Weights of a small transformer language model.
Size: 8 layers, 4 heads of 32, 6.3M parameters.
Architecture: rotary positions, no biases in attention or MLP, untied embeddings.
Training: a variant of SOAP for these matrices, 110M tokens, 3511 steps.
Each number is 128 + 32 x the weight over its row's rms, rounded and kept within 0 to 255. Layers, rows and columns count from 0. The size above them is the row's rms in percent of the matrix's.

# layer 5 attention value, 128x192, rms 0.15, rows 109-127, columns 0-95
size [ 99 101 107  99 100 107  91 109  94 110 103 115  95 102 116  96  99  97 101]
[[150  99  92  75  88 133 115 147 159 121 111  66 159 187 137 144 134 114 188 117 147 155 151 141 108 147 184 111 120 144 146 116  58 139 196  97 148 122  96 114 110  83 148 149 156  60  76 104 178 131  84  91 134  81 105  91  50 134 123  94 157  55  97 111 152 151 162 163 114  88 110 139 146 124 117 128 121 121 106 107 128  65 121  95  95 115 172 169 125  80  82 123 149 151 138 175]
 [194 103 118  96 112 135 144 117 105 133 137  77 154 171 136  75 108 127 162 138 191 140 132 137 131  94 175 140 161 132  89 145 107 147 125 158 170 142  40 108 172 122 174 136 164  96 142 144 110 127 144 126  37 129 142  93 121 139 167 154 156 174 169 111 128 109 134 129 133 168 112 146 137 109 148 140 167 169 101 123 119 119 172 134  70 177 146 135 128 153 121 170 131 153 130 159]
 [106 181 156 103 111 110  88 134 150 132 167 139 141 198 115 200 126 174 157 152  46  74 110 127 105  66 121 140 132 164  73 153 110 128 125 159 148 139  93 123 161 203 113 164 126 141  57 133 135 116 131 122 220 126 169 110 179 111 166 149 157 142 133 115 203 176 127 177 195 131 135 100 148 127 137 143 144 125 131 105 138 126 122  90  58 106 141 138 156 114 147  99  98 135  99 125]
 [116 167  97 185 164 146 102 131 128 117 165 126 115  83 116 147 150  61 107 127  84 139 145 116 116 155 135 123 141 142  82 129  84  68  77 121 156 149 127 156 150  66  93 110  88  97 105 129 160 130 126 130 106 104  80 138 151  71 146 105 157 107 119  69  68 122 164 113 138 133 134 115 140 196 117 120 181 122 147 146 121 185 124  78 147 159 113 144 124  88 125  98 138 125 112 128]
 [110 112 121 131 152 150 160 160 158 123 113 123  93  99 120 124 125 188 157  57 127 174  85 123 155  77 155 156 167 125 193 130 144 164 182  96 112 141 135 159 166  77 108 172 109  76 161 132 119  93 176 105 115 111  95 144 132 166 109 172 105 166 116 109 116 114 179 157 131 137 119 153 107 121 139 162 197  72 133 125 111 103 134 133 179 116 140 145 161 141 160 102  96 150 148  98]
 [100 125 109 121 120 113 139 133 134 197 228 124  93 139 141 136 116  98  96 126 113 100 131 114 127 111 139 147 134  89 102 159 231  70  58 179 133 107 142 147 111 150  99 181 100 202  75  88 137 127 189 174 153  81  97 141 173 118 163 155 154 129 115  88  83  97  62  83 136 143 132  94 135 170 124 216 145 144 145 125 139 146  90 156 145 129 119 112  66 148 125 139 137 128  63 133]
 [130  94 115  85 150 143 159 109 116 115 154 136 103 102 111 156 176 148  89  92 121 114 156 102 123 163 102 206 196 131 178  98 132 153 159 118 130 121  65 158 160  82 131 108 170 115 121 122 110 118  88 134 217 125 125 116  87 152  83 139  76 146 127 113  72 194 122 148 198  96 101 105 122 139  85  82 175 143 153 180  47  84  78 203 109 135 138 120 161 103 104 158 130  92 123  77]
 [190 184 136 105  82  92 115  75 141 100 167  64 150 132 207 167 142 146 114 168 176 127 124 164 113  87 167 138 147 121 167  81 115 180 194 108 185  97  78 128 187 161 166 152 112 129 175 176  89  94 120 145  88 119  83 112 114 155  76 141 126  90 158 166 121 111 142 133 141 170 147 101 111  90 121 142 149 123 111  97 174 151 120 152 110 122 104 141 146 128 119 153  79 149  83  97]
 [161 125 187 175  94 124 138 145 125 176 122 131 111  90 125  98 105 117 113 133 114 157 142  94 135 125 114 123 145 103 177 110 153 124  88 130 131 135 105 115 138 122  74 126 145  87 143 104 151 152  97  42 152 117 123  89 109 160  75 123 131 120 169  89 100 136 171  80  46 108 122 144 119 183 121 187 162 139 119 133 120 225 168  84 163 175 153 124 106 136 144 155 153 140 127 104]
 [ 82 157 125 103  67 165 179  70 112 143 148 166 166 155  37 189  95 139 127 139 102 183 121 138 114 127  53 151 136 113 170 118  94 106 119 169 126 167 164 150 179 156 185 122 205 133 170  73 122  95  98 150 173 141 172 138  88  96 120 154 159  95 146 152 119 130 124  85 136 110  56 140 139 109 136 139 121 118 133 104 118 116 208 110  96  76 138 128 122 167 117 105 166 165 147 165]
 [123 114 190 173 177 133 166  75  94 122 118  74 205 150 168 111 160 172 118 151 114 114 113 128 150 156 131 192 191 134 175 142 115 119  99 106  88  95 188 135 129 132 133 149  35 177 187 117 128 101  99  94  64 109  40 149 115 158 105 148 115 121  99 100 136 167 150 160 124 135  84 148 132  96 119 110 218  71  97 155  99 158 138  53 149 167  99 130 118 136  82 135 136 145 177 161]
 [101 133  90 184 116 136 133 125 127 159  62 145 113 166 104 124 157 110 102 108 143 122 126 138 124 153  91 199 196 132  80 128 152 118  78 122 128  97  66  90  76 113 106 121 190 103 161 120 127 101 117 224 157 170 159 163 156 156 169 162 109 171 121 111 175 142 170 125 137 152 120  87 132 145 103 191  78 127 120 143 138 127 128 121  73 158 151 144 142  88  85  93 103 110 114 123]
 [187 104 103  87 117  83  89 126 127 134 101  92 116  64 133 162  87 117 112 105 116 119 131 176  74 150  90 172 161 155  84 143 120  64 124 104 127 179 184 123 175  81 112 160 106 152 115  71 134 142 121 173 134 123 103 147 155 159 119 158 174 121 160  86 103 187  61 111 112 146 112 180 127  95 143 108 107 184 102 142 121 171 191 123 128 110 136 135 140 167 107 179 151 153  78 135]
 [152 132 219 146 120 117 111 119 120 142 114 108 181 113 153 120 134 121 146 148  99 100  74 122 135  68 138 110 108 149 126 142 149 126 149 134 104 149  80 106  72  81  93 115  96 113 139 166 157 101 125 177 139 143 154  71  99 155 119 132 135  80 135 114 116 147 135 127 184 182 110 182 129 142 119  99 158  99 123 137 140 145 154 128 101 152 109 138 116 111 144 171 109 121 116 126]
 [132 110  81  90  74 119 233 160 157 120 112 161 120  64 103 129 148 153 116 102  46 172 147 161  66 151 109 106 141 148 117 120  61 151 111 114 158 122 124  88 126 153 127 130 105 104 152 159 189 135 148 113 132 100 134  97 147 131 121 128 149  98 137 130 120  92 131 144 103 139 142  72 105  75 102 129 197 118 149 124 154 164 137 138 143 166 107 105 132 142 195 159 172 163 134 149]
 [162 132 144  92 159 107 212 114 117 105 145 123 106 120 223 178 119 108 153 135 114 116 149 107 146 148 121 137 107 120  63 114 124 118 113 134 110  67 143 110 131 124 118 132 138 127  61 131 115 105 178 144  63 142  75 127 120  43 115 166 173 124 145 141  68 111 114 131 109 137 129 172 133 177 188 175 106 132  80 157 169 147 141 117 137 105 127 123  72 117 155 160 108 114 139 109]
 [117 152  90 157 142 160 178 120 107  89 107 161 112  91 148 133 152 120 139  81 119 115 144 148 126 119  68 118 203 160 145 132 115  90 149 146  64 122 168 145 162 109  78  43 140 109  89 178 127 119  86 133 119 101 121  95  99  92  71 103  82 123 153 133 111 135 146 184  97 150 138  86 137 165 132 111 121 146 122 100 131 146 157 153 207  76 152 154 123 166  89 173 164 137 145 178]
 [136 118 115  82 123 123 100 145  93 111 135  75 165 169  65 165 103  84 150 124 199 133 173 155 123 137 128 158 110  84 140 155 116 144 175 139 144 111 136 121 195 133 226 127 113 156 128  90 104 125  87 105 107 146 125  90 112 130 208 165 127 149  97 169 189 118 105  83 144 136 158 151 156  89 153 145 161 120 110 147 126  59  75 134 113 132 159 141 170  98 140 132 125 154 137  98]
 [115 166 146 177 186 101  86 131 198 133 169  89 138 156 104 129  51  93 145  84 124 128 117 154 100  71 118 164  86 108  94  81  90 121  91 116  94 149 146 104 172 144  19 133 148 144 120 164 163 147 183  87 120  88 153 156 102 137 146 165  93 160 125 124 172 140 129 107 127 173 132 106 111 159 104 132 134 150 127 193 181 173  85 181 160 117 148 115 145 173  80 123  97 158 123 134]]
# layer 5 attention output (transposed), 128x192, rms 0.161, rows 109-127, columns 0-95
size [ 92  95 100  90  93  99  90 104  89 102  98 104  89  97 103  91  95  90  97]
[[108 148  99  86 116 183 122 157 132 100 122 176  80  80  90 174 160 127 145 132 135 136 175 213 135  91  86 104 103 154 103  73 152 127 152 144 126 133 146 159 153 168 203 120 115  57 194 143 143 145 106  91 160 189 142 158 127 177 130 138  98 138  73  85 130 143 177 143 107 126 145 148 109  98 151  95  88  73  95 164 114  62  99 125 129 127 126 200 219 134 112  42 106 134 139 138]
 [170  95 109 103 149 107 112 155  94 126 154 115 102 130 179  92  88 138 130 101 113 170 103 164 134 111 165 173 109  93 119  90 120 127 200 135  98 154 125  91 151 164 146 147  75 146 134 135 110 141 137 138 153 158 165 120 124  72 173 177 122 155 114 173 130 160 106 110 169  88 115 167 151  59 114 160 128 173 157 135  69  98  78 185 173  87 131 175 151 107 120 137 175 133  96 115]
 [126 115  98  92 164  49 116 116 137 126 110 142  83 155 153 164 113  83 126 138 110 155 151 112 167 134  89 132 156 138 124 127 126  99  73 165 224 206 137 115 111 160 161 110 150 161  82 100 156 116 136 133 147 217 208 164 142 185 152 107  79 122 119 172 144 115 185 158 149 184 159 143 162 119 157  38 135  87 125  84 170 125 104 110  83 149 138 133 115  76 150 167 109  71 115 154]
 [ 86  91 118 144 155 165 119 134 147 179 125 134 103 122 138  95 179 109  68 124  97 112  63 121  88 113 124 165 207 193 125 176 129 130  99 136 176 151 159 117 171 149  65 102  34 140 147  85 104 137 124 172  90 142 154 126 140 134 147 151 121 140  97 147 117 105  41  49 110 106 108 114 153 162  66 117 113 177 120 148 148 190 112 166 126 147 113 129  99 135 140 140  98 185 152 110]
 [122 116 128 137 122 114 125 122 157 137  74 122  76 153 136  76  79 114 128  85 112 147 138  93 179  98 129 157 141 126 118  80 151 141  98 113  80 112 113 124 140 104 106  83 125  86 153 145  78  97 137  83 153  89  89 170 176 129 158 113 120 130 173  89 157  93 152  85 161  91  93 109 129  87 153 152 115 104 125 153 163 118 157  86 170 186 150  94  90 127 136  40 104 146 149 192]
 [153 184 186 116  90  81 189  92 171 113 209 150 132 129 155  84 110 131 113 102 100 159 122 113 101 197 118 106 119  67  61 130 146 144 135 148 129 175 148 155 183 114 101 167 132 181  69 121 156 130 145 143 122 132 148 159 180 151 122  95 145  98 130 104  67  96 122  95 125 120 129 129 136 145 146 173 144 116  71  73 120 118 114 160  82 183 125  66  66 116 162 132 178 107  86 134]
 [ 94 103  65 204  77 134 122 126 136 124 147 108 125  76 148 144 178 216 131 132 140  74 167  75 151 150  61 132 139 121 150 142 196 165 163 126 135 100 130 152 153  85 136 112 129 136 107 129 103 125 139 122 158 169 126 127 172 116 155 127 122 128 153 151 141 135 146 121 115 143 105  79  52 117 107 127 126 109 110 185 148 138 145 166 139 177 138 131 112 106  72 149  66 112 161 152]
 [150 130 130 112 131 120 112 155 142 166 136 167  90  40 119 114 101 139 122 157 142 153 114 110  91  96 151  97 170 128 158 108 140 103 155 128 163 113 112 168 114  92 173  97 146  88 170 104 115  76 172 157 117 124 124 154 145 140 108 115  89 112 132  64 109  96 180 151 138 163 170  58 107 118 143 165 148  62  97 167 178 105 100 128 178  95 140 207 146  72 139 203  97  83 181 132]
 [136  70  69 142 158 105 106 130  59 241  98 142 120 117 142 122  83 104 133 170 146 114 122 113 113 137 101 149  86 143 154  92 118 128  78 142 120 168 166 107 192  68 130 180 133 118  91 116 141 151 217  58 155 101 133  73 104 115  97 124 170 146 102  82 108 166 107  89  82 145 106 190 136 139 117 111 112 127 160 211 134 101 126  90 137 135 112 116  69 108 112 111 227 110 149  85]
 [ 94 131 156 117 154 114 129 121  89 157 101 125 101 135 130  92  88 152 124 106 134 149 184  97 120 102 152  97  98 109 133  97 178 111 132 200 128  87 172 163  68 154 140 107 126 176 165  79 146 185  95 140 109 106 130 117 155 107 153 134 110  94 168 139 169 170 146 158 152 119  83  67  95 153 179  92 124 141 241 121  89 112 103 169 130 109 115  96 172 102  21 120 154 146 125 121]
 [ 98 121 218 129 145 124 141 132 108 160 121 166 140  97 143 122 124  92  86 136 129  57  99 106  87 108 120 134 132 151 115  84  90 118  89 120 133 114 133 114 157 117 114 179 138  58 125 137 114  89 122 114 157 142 142 174  73 146 107 135  94 108 111 158 100 212 110  94 105 107 167 102 129 143 105 146 115 164  87 164 119 104 129  51 173 125  78 182 182  75 100 111  58 143  95 154]
 [136  91 137 178 148 122 124 116 146 124 122 121 128 173  88 147 137 129 108 120 118  66 151  91 158 105 134 198  64 138 159 118 161 200  81 149  82 115  98 141 145 134 159 145 144 161  47 155 128 107 100 157 103 153 109 115  58 140 103 119  49 134  96 140  70 129 118 159 105 122 194 169 141 144 122  79  62 102 126 114 101 113 109 140 173 115 170 174 175 120 108 171 119 145 139 120]
 [133 175 142 156 140 147 105 118 111 194  99 167  72 126  97 138 108 157 122  79 172 125 130  38 137  73  77 125 109 114 161 130 111 147  97  86 182  90 129  95  87 150 143 133 101  99 169  93 140 117 206  88 114 125 139 142  89 176  96 109 144 109 107 112 153  82  79 119 131 128 127  95  87 102 140 169 159 162 127 146 110 129 145 156 139 139  99 153  98 106  66 166 135 135  72 126]
 [ 94 163 138 194 189 205 143 129 111 187  59 135 109 134 169 147 139  98 138  98  76 139 110 176 122 109 119 137 161  84  69 148 102  92 112 110 125 102 126 117  97  99 127 138 125 109 133  87 164 128 103 136 122 130 108  89  95 101  96 145 130 138 107 119 161 139 122 136 149  66  94 164  91 160 158  98 140 124  76 129 136  88 124  84  93 157 116 126  53 112 116 145 108  61  95 125]
 [149 142 126 181 101 168 119 101 117  78 109  92 128 168 108 151 108 190 111  69 108 129  95 117 102  94  96  82 132 152 149 125 137 146 125 119 174 136 158 104 212  95 119 108  43 170  69 136 112 139 168  99 140 118 143  96 118 105 145 136 206 178 163  93  89  66 140 155 103 151 124 139 107  87 123 128 117 150 170 138 119  96 183 124 160 116 111  77 187  90 121 140 156  81 134 172]
 [150 107 145 185 161 159 147 162 136 126 135 136 116  83  51 183  96 111 119 171 105 106  66  94 110  78  96 176  90 126 147 136  90 137 143 120 139 158 194 134 104 149 136 163 136 152 121 108 103  89 158 123 198 166 139 118 180  79 103 112 166 123 123 140 123 114 138 126 124 164 139 127 123 115 139 178 145 135 109 179 186 119 134 170  63 111 146  93 111 149 114 143  88 128 147  49]
 [121 117  84  89  99 218 128 144 148  47  53 148 118 103 125 153  84 160 138 131 154 132 139 144 167 133 142 122 127 188 136 122 103 154  99 118 145 129 149 132 143 148 136 134 165 128  92 126 131 141 133 149 143 109  86 105 192 142 124 126  89 146 144 168 126  81 190 106 146 179  84  94 178 126 104 135 110 155 164 158 119 129 172 131  93 139 117 162 143  58 133 150 105 171 117 156]
 [160 135 122  93 128  91 111 177 100 120 127 140 189 132 164 222 190 161 110 107 114 163 140 137 178 145 164 138 141  81  74  72 129 129 151 232 186  95 137 177  87 181 147 162 123 155  92 116 123  57 112 128 121 175 111 117 144 114 116 137 138 124  98 109 149 114 126 109 124 130 162 128  90 109 146 132 153 112 116  82 147 163  42 123 131 146  92 179 214 129  98  89  70 125 129 106]
 [134 138 123  95 110  65 142 122 142 225 177 116 179 161 171 148  89 108  52 169 131 104 136 131  98 140 114 168 114 121 114 173 142 101  99 112 110 136 145  97 114 181 131  96 137 203 153 145  64 128 192 118 172 116 147 127 140  87 151 152 135 124 119  93  75 144 111 102 186 147 100 183 148 129 128  97 133 117 112 177 166 165  88 137  98 119 141  95 148 127  43  53 118 156 134 173]]
# layer 5 MLP gate, 512x192, rms 0.163, rows 0-11, columns 0-95
size [100 108  97 106 103  99 100 102  95 105 104  98]
[[120 194 110 172 138 114 114 138 112  67 139 136 143 125 173 131 147  94 134 120  93 115  87 166 129 116  89 104 157  94  89 111 154 118 142 206 121 116 128 145 110 191 108 110 116 109 108  86 114 167 146 144 147 159 180  90  97 180 138 131 103 152 169 160 138  82 134 226 157 107 144 132 184 144 102 133 109 107 162  22 148 155 126 124  72 191 167 160 139  94 219 162 113 180  60 101]
 [161 122 120  96 140 112 160 127 110  68 127 100 117 117  73 127  78  74 126 104 150 134 176 173 123 184  93 127 176 110 159 125 138 117 126 101 134 130 132 129 164 139 196 111 154 131 161 137 175  87  66  41 163  80  85 118  76  52 104 138 130 140 163 122 143 118 126 115 192 160 100  97  76  97 123 140 140 198 195 135 138 106 140  96 154 130 109 145 104 173 165  50 100 116 220 116]
 [141 154 198 140 156 181 174  77  84 109 123  94 127 140 133  91 123 162 179 174 101  65  69 106 129  66  61 125 123 139 152 203 103 150 134 180 123  71 109 128 118  91 131 119 119 131 155 101 134 149  65 172 135  97 113 186 130 152 125 182 131 146  96 155 144 144 132 106 137  83  98 139 105 118  78 123 140 129 121 112 101 134 125  68 185  87 192 129 132  90  93 139  60 154 124 134]
 [131 144 145  92 162 168 123 102 148 118  41  90 143  96 106 152 151 129 146 122 110 149 104 130 115 101 136 103 127 134 113  80  55 113 202 171 128 163 130 110  74 106  61  83 150 104 103 176  91 159 167 182 107 149 125 120 119  96  68 101 101 171 122 150  98 127 130  83 118  89  96 130  71 127 167 108 171  97 127 143 155 110 149  88  69  95  75 120 161  73 137 170 137  68  99 143]
 [107 142  97 134 103 164 117  88  93  71 164 102 157 180 143  69 151 134 128  82 131 143 154  57  77 177 147  84 151 137 140 110 139 122 129 168 117 164 126 166 118 127 139  89 104 186 129 179 123 103 134 149 136 114 136 104  84 133 139 128 111 167 141 215  63 103 137 205 162 151  89 114 154 176 130 165 135 137 143 102 120 140 164 128  91 112 105 119  69 109  97 145 130 157 161 137]
 [142 127  93 103 113 159 122 139 129 157 118 122 130  76 150 106 134 140 145 101 131 155 133 110 136 101 120 146  92 124  91 129  99  90 151 152 131 176 105 173  96 196 134 125 111 151 208 142 128 151 132 108 152 105 146 138  57  99 165 184 158 143  46  60 106  58 138 134 136  68 120 100  87 145 151 122 126  74 147  83 161 118 141 167  70  90 154 153 156 119 154  96  84 108 173  84]
 [ 98 112 154 122  90 125 100 123 172 169  99 104 144 121  63 136 171 140 134 131 136  99 152 147  86  87 150 116 177 174 102  59 169 154 164 134 130 144 168 192  78 128 111 128 177  72 110 113 110 163  55 160  95 119 147 149 102 104 132  82  61 151 122 129 161 159 120 151  87 162 159 132 154 130  89 135 183  73 152 152 126 169 150 100 176 158 153  97 168 133 171 138  95 146  95 112]
 [139 114 146  35 151 116 152 128 149 169  85 158 121  79 153 123 124 113 148 105 150 196 138 121 110 106 133 116  97 115 140  85 113 171 149 128 140 109 173  86 117 122 115  99 172  85  77 160 138 126 124 150 135  84 107 154 105 170 158 110  46 114 120 106 126 134 139 157 118 106  84 130 155 102 136 160 129 114 142 134 145 128  50 127  97 168  91 116 146 122 173 124  57 113 121 158]
 [129 139 145 110 138 100 196 141 163 194 197 165 133 147 142 136 122 110  86 147 130  92 108 174 116 129 170 155 113 174 159 138 166  94 158 142  75 103 134 167 127 177 115 187 126 136 153 117 130 199 131 141  99  66 165 131 123  72  94 209 157  72 173 108 128 142 102 110 165 175  92 133 136 102 139 110 123 174 145 173  76 196 149 143 106 142 145 130 133 110 149 121 179 163 105 144]
 [115 207 123 119 116 104 153 138 123 130  93  73  90  72 155  77 197 164 135  97 131  85 152 191 132 157 176  92 146 114 104 135 124 161 153 229 181 126 125  81 126 171 132 161 142 147 139 117 134 142 117 143 110 131 158 140 133 192 166 118 109 132 102 165 164  90 161 124 146  93 113 121 166 106 190  97 109  88 167 108 107 135  67  83  66 186  91 130 111 109 174  81 125 146  97 140]
 [118 148 111 185  77 117 137 143 162 129 169 129  95  95 194 162 157 149 165 171 148 133 129 157 104  91 134 139 163 126 135 131  92 129 151 208  63  60 109 144 114 140 131  64 154 120 124 127 104 133 219 131 115 128 132 127 113 168 144 138 137 149 103 140 113 146  86 151 173 156 147 170 111 161 162  92 139 111 162 144 146 114 167  82 116 146 159 104 141  49  80 120 109  72 174 127]
 [165 126 107 134  80 114  84 160 138 139 157 126  97 148 164 140  87 109 159 132 110 169  90 152  84 115 106  88 170 133 111 152  97 112 109 195 144 163  85 167 126 183  87  89 168 116 179 164 148 102  94 152 153 182 136 131 140 105 131 114 174 106  84 123 149 109 189   0 123 115 124 191  84 126 117 135 137 118 100 118 140 108 106 113 118 139 140  68 160 172 127 100 125 133  91  99]]
# layer 5 MLP up, 512x192, rms 0.164, rows 0-10, columns 0-95
size [105 107  98  99  96  99 107 103  95 100  99]
[[144 106 155 133 110 117 145  37 127 119 143 108 140 143 170 135 185  98 123 125 146 154 133 104 176 148 145 130 145  80 114  80 182 115 165 108 137 136  82  99  95 171 122 114 110  98 124 123  98 140  97 141 130 122 149 154 103 144 134 100 100 157 188 164 107 130 155 149 102 150 133 127 111 132 111 148 149 111 173 121 129 198 103 128 157 130  98 129 106 137 141  78 117  86 162  53]
 [ 91 130 140 118 124 116 165  89 151 189  92 124 164  94 199 168 137 107 160  80 129 161  72 145 115 164 103 136 105 148 120 182 122 106 129 182 154  99 153 123 130 114 148  79 167 108 108 116 129 154 116 141  77  87 186  69 104 117 113 182 113 152  85 112 113 116  98  73 117 168 147 108  98 144 101 157 183 214 145 168 106 115 139 108 183 139  92 143 130 123 134  67 100 142 115 174]
 [ 82 111 105 110 110  83 126 166 140 150 103  45 131 177 141 172 220 108 102 121  85 131 106 137 162 122  80 142 199 117 147  80 117 122 126  87 148 160  55 138 154 186 100 118 128 142 121 103 120  95 149 150 145 166 162  62 100 138 197 102  78 149  79  80  84 143 138 102 127  79 149  94 144 150 185 160 202 195 128  99 185 144 187 140  77  96 139 118 149 118 173 161 182 117 163 129]
 [ 69 109 116 108 100  89 109 127 116  75  91 162 144 243 209 177 143 198 137 126 128 150 189 142  78 135 129 112 199 163 146 132 126 130 102 134 154  87  97 102 133 154 115  94 162  98 144 118  90 137 135 110 181 152 149 179 165 116 157 125  64 122 174 220  78 111 164 117 156 148 121 144 131 160 164 100 158 128 149 139  88 124  92 140 137 130 131 171  79 164 141 138  89 130 117 109]
 [144 193 127 113 157 110 148 125 111 132 100 156 114  46 128 125  62  82 123  95 167 103 101 133 178 174 145 159 176 141 118 179  76 100 145 148  59 143 147 186 144 151 123 125 102 130 122 164 130 118  64 147 208 115  84 130  80  93 134 166 118 135  82 176 172 124 120 165 128 122 113 132 115 120 148 167 118 157 151  84 126  77 159  86 153 156 162 151 103 136 115 127  85 136 148 130]
 [191  67 148 107 128  76 184 128 146 157 128 147 124 115  96 140 179 129 128 143  93 114 139 192 207 149 145 112 183 177 145  86 113 147 126 170 103 162 185 133  68 110 150 156 198 103 195 151 159 134 124 102 140 102 114 185 138 151  86 120 138 165 169 181 103 137 152  82  76 174 216 172 124 172 122  72 162 111 107 122 103 145 130 152 128 136 167 122 110 102 132 130 179 133 144 124]
 [158  87 131 167 156 120 108 107 166 118 115 109 115 156 146  66 143 152 136 158 119 151 131 131  84 172 159 114 124  88 157 131 122 119 188 187 116 132 119 126 113 183  69  82  60 149 146 147 152 120 113 109  71 108 143 148 190 206 187 132 149 165 134 159  75 127  73  91  64 107 154 201 124 166 159  91  98  94 121 145 136 134  76 134 132 149 124 134 109  87 155 123 173  87 115 125]
 [158 162 131  97 121 130 179 165 123  69 188 141 152 109  70 106 148 194  86 149  90 141  98 151  89  71 132 114  99 142 107 131 123 144 103 105 132 194 125  54 112 145 144 153 187 108  71 139 132 108 113 103 163 122 127 219 151 126  96 118 119 203  79 141 154  62 183 106  78 121 140 156 133 102 124  52 165 110 125 112 106  87 143  66 121 134 133 128 146 163 127 118 118 127 158 142]
 [148  64 149  96  74 148 167 127 136 152 150 151 104 175 124 163 177 133 168 123 128 115 133 113  55 131 120 113 176 194  76 164 105 111 121 150 122 148 139  69 141 122 141  84 117 185  97 176 162 122 121 117 156  99 117 104 130 116 134 151  73 134  51  80  79  79 147  74 123  88 175  69 145 107 132 130 134 127 146 101 164 131 145 156  97 160 140 108  92 136 205 140  91 158 124 154]
 [122  80 140 134 138 117  85 202  94  99 142 147 135 126  90 181 178 118 172 187 122 131 140 114 101 111 138 130  90  94  75 131 169 121  91 105 176 127 144  77 149 124  78 125 142  84 197 127 146 118 127 125 137 109 146  76  87 204 116 150 111 155 122 147 150 112 140 111  82 168 113  67 112  92 142 104 118  97 142 112  79 139 136  25  68 196 125 109 152 140 157 179 146 101 143 107]
 [136  91 112 173 113  94 111 127 127  57  63 157 139 146 108 118 213 124 126 116 139 114 176  85 176  72  30 129 135 157 170 112 138 102  75 158  99 133 152 185 130 168  53 141 207 148 118 141 117 100 123  71 102 115  93 109 108 121  82 164  69 119 138 124  92 109 141 158 115 147 145 155 123 140 114  71 202 176  94 165 140  95  97  65  92 112 157 137 128 120 104 117 135 155 147  95]]
# layer 5 MLP down (transposed), 512x192, rms 0.16, rows 0-10, columns 0-95
size [106 111  91  99  98  99 104  99  95  98 100]
[[121  88 146  93 116  44 134  98 142 149 106 213  95 166 156 135  99 155 113 126  83 132  83 148 202 164 191 166 137 143 123 133 151 131 121  95 167  80 139 124  99 120 160 123 145  99 174 145  63 162 164 162 166 147 203 184 157 116 122 107 205  88 156 136 133  92 117 162  86  89  95  51  89 184  98 172 124 113 141  73  84 117 123 127 116 130 143 162 177  80 120  89 111 119 164  69]
 [165  90 106 102 131 110 141 115 118 106   6 132  87 147 111 135 145 127 160 111 157 180 147 161  70 172 131  88 116 110 187 129 130 101  76  93 103 172 140 123  82 118 140 134 169 129 168 142 118 172  83 114 147  98  70 130  97 113 127 185 145 108 169 183 117 123 113 114 191 112 201 116  57 159 109  96 125 155 156 123 119 126 191 144 195 170  97 238  86 115 132  80  65 128 163 135]
 [177 140 238 122 123 136 124 127  59 155 136 175 137 135 132 174 103  76 151 123 115 107 172 112 154  43  84 162 115 176 149 132 140 148 115  91 108  67 124 152 113  61 119 159 142  94 147 137 154 123  87 131 101 108 164 196 111  98 126  80 166 157 139 118 146 144 171 128 134 130 117 115 122 165 134  87 126 160 124 138  99 137 147 134 133 143 130  88 131 124 111 135  95 114 147 185]
 [ 96 170  88 106 132 168  99 114  83 120  92 178 131  84  67 140 146 147  92 131 106 123  81 142  82 110 173 149 169 143  93 176  49 112  98  62 131  92 171 182  86 113 117 108 169 124  99 140 149  99 132 184 135 222 114 126 157 142 141  85 120 131  62 149 117  86 123  37  84  90 137 188 121 142 140 111 159  49 138  91  66 157 160 113  36 101 133 164 150 115  82 106 132 133 136 127]
 [123 187 159 109  84 129 106 114 108 124 139 119 199 141  37  81 113  79 149 127 150 117 138 178 180 192 102 136  90 181 100 119 175 138 168 116 135 189 172 109 160 150 116 125  74 104 137 108 107 167 164  83 171 120 160  35 111 135 107  81 123 144  86 192 109 113  72 120 102 168 148 168  67 120 136 149  70 172 161 139 133 150 125 138 175 137 138 173 154 121 170 151 204 132  75 176]
 [118 153 133 149 100 206 116 105 104 153 129 105  97  90 201  81 132 110 180 153 152  74 111 119 136 124 105 102 135 131 130 147  86  82 118 172  82 151 132 166 142 141  98 134 129 138 147 130  91  86 125 103 104  94  88 150 100  92  77 184 127 151  73 128 115 132  87 188 152 204 136  88 241 121  64 173 188 101  65 128 123 146 155 181 121 102 141  21 162 120 140 122  99 155  82 135]
 [104 161 127 121 138  96 125  89 212 138 103 164  87 148  66 139 164 117  92 185 120 126  93 123 150 136  82 117 149  26 190 164 101 150 157 166 107  74 120 123 126 111 125  83 124 152  89 123 174 153  95  86 102 123 129 111 106 121 141 146 144 172 108 138 115 165 130 126 155  53 154 185 119 137 140 136 126 101 178 135 128 136 154 108 121 194 166  85 158 104 131 106 157 150 142 123]
 [134 119 125 155 113 118 106 115 180  99 187  70 192 107 145 168  90  84  49 188 142 163 104 137  32  86  91 151  70 129 118 116  92 204 133 115  76  84 129  90 138 131 159 122  98 124 103  96 105 157 114 195 172 110 136 132 151 184 143 106 118 133 173  88 160 100 152 174 155 140 134 172 184 107  87 126 209  79 161 116 137 128 135 113 105 138  47 112 124 129 159  63 155 111 165 153]
 [118 193 123 175 122 103 139 193  52  56 110 191 116  83 117  64 156  52 114 124 195 123 104 136 149 184  51 147 193 115 137  99 147 139 130 138 110 109 172 152 173 140 129 112 141 132  97 147 109  87 135 150 158 104 140  97 112 132 111 121 137 118 139 183 143 157 119 177  97  87  58 172  70 178 132  93 114 144 113  85 143 140 136  62 136 126 129 111 184 106 159 121 140 128 133  87]
 [182  94 150 168 125 127 121 149  98 113  98  93 158 108 134 130 121 125  84 137 149 109 113 159 120 167 141 175 117 101 116  39  72 139 130 148 136  94 109  84 153  79  69 111 170 110 144 130 101  64 132 109 149 139 136 106  93 136 155 131 115 125  80  83 136 140  95 203 152 168 132 133 120 128 122 121  92 179 135 160 111 101 120 118  99 129 102 169 105 136 136 134 152  98 130 124]
 [103 144 161 102 118  99  66 105 119  99  82  86 120 118 131 133 182 133 135 114 135  64 115 155  68 147 183 101  79 135 105 193  94 142 125 109  97 101 137 141  98 119  73 114  80 135 125 140  93 198 134 176  99 103 143  81 140 165 115 176 151 110  64 140 198  97  86 120 104  87 114 107  73 135 135  83  97 120 166 147 163 137 158 149 118  70 127  27 147 119  94 168 149 102 124 140]]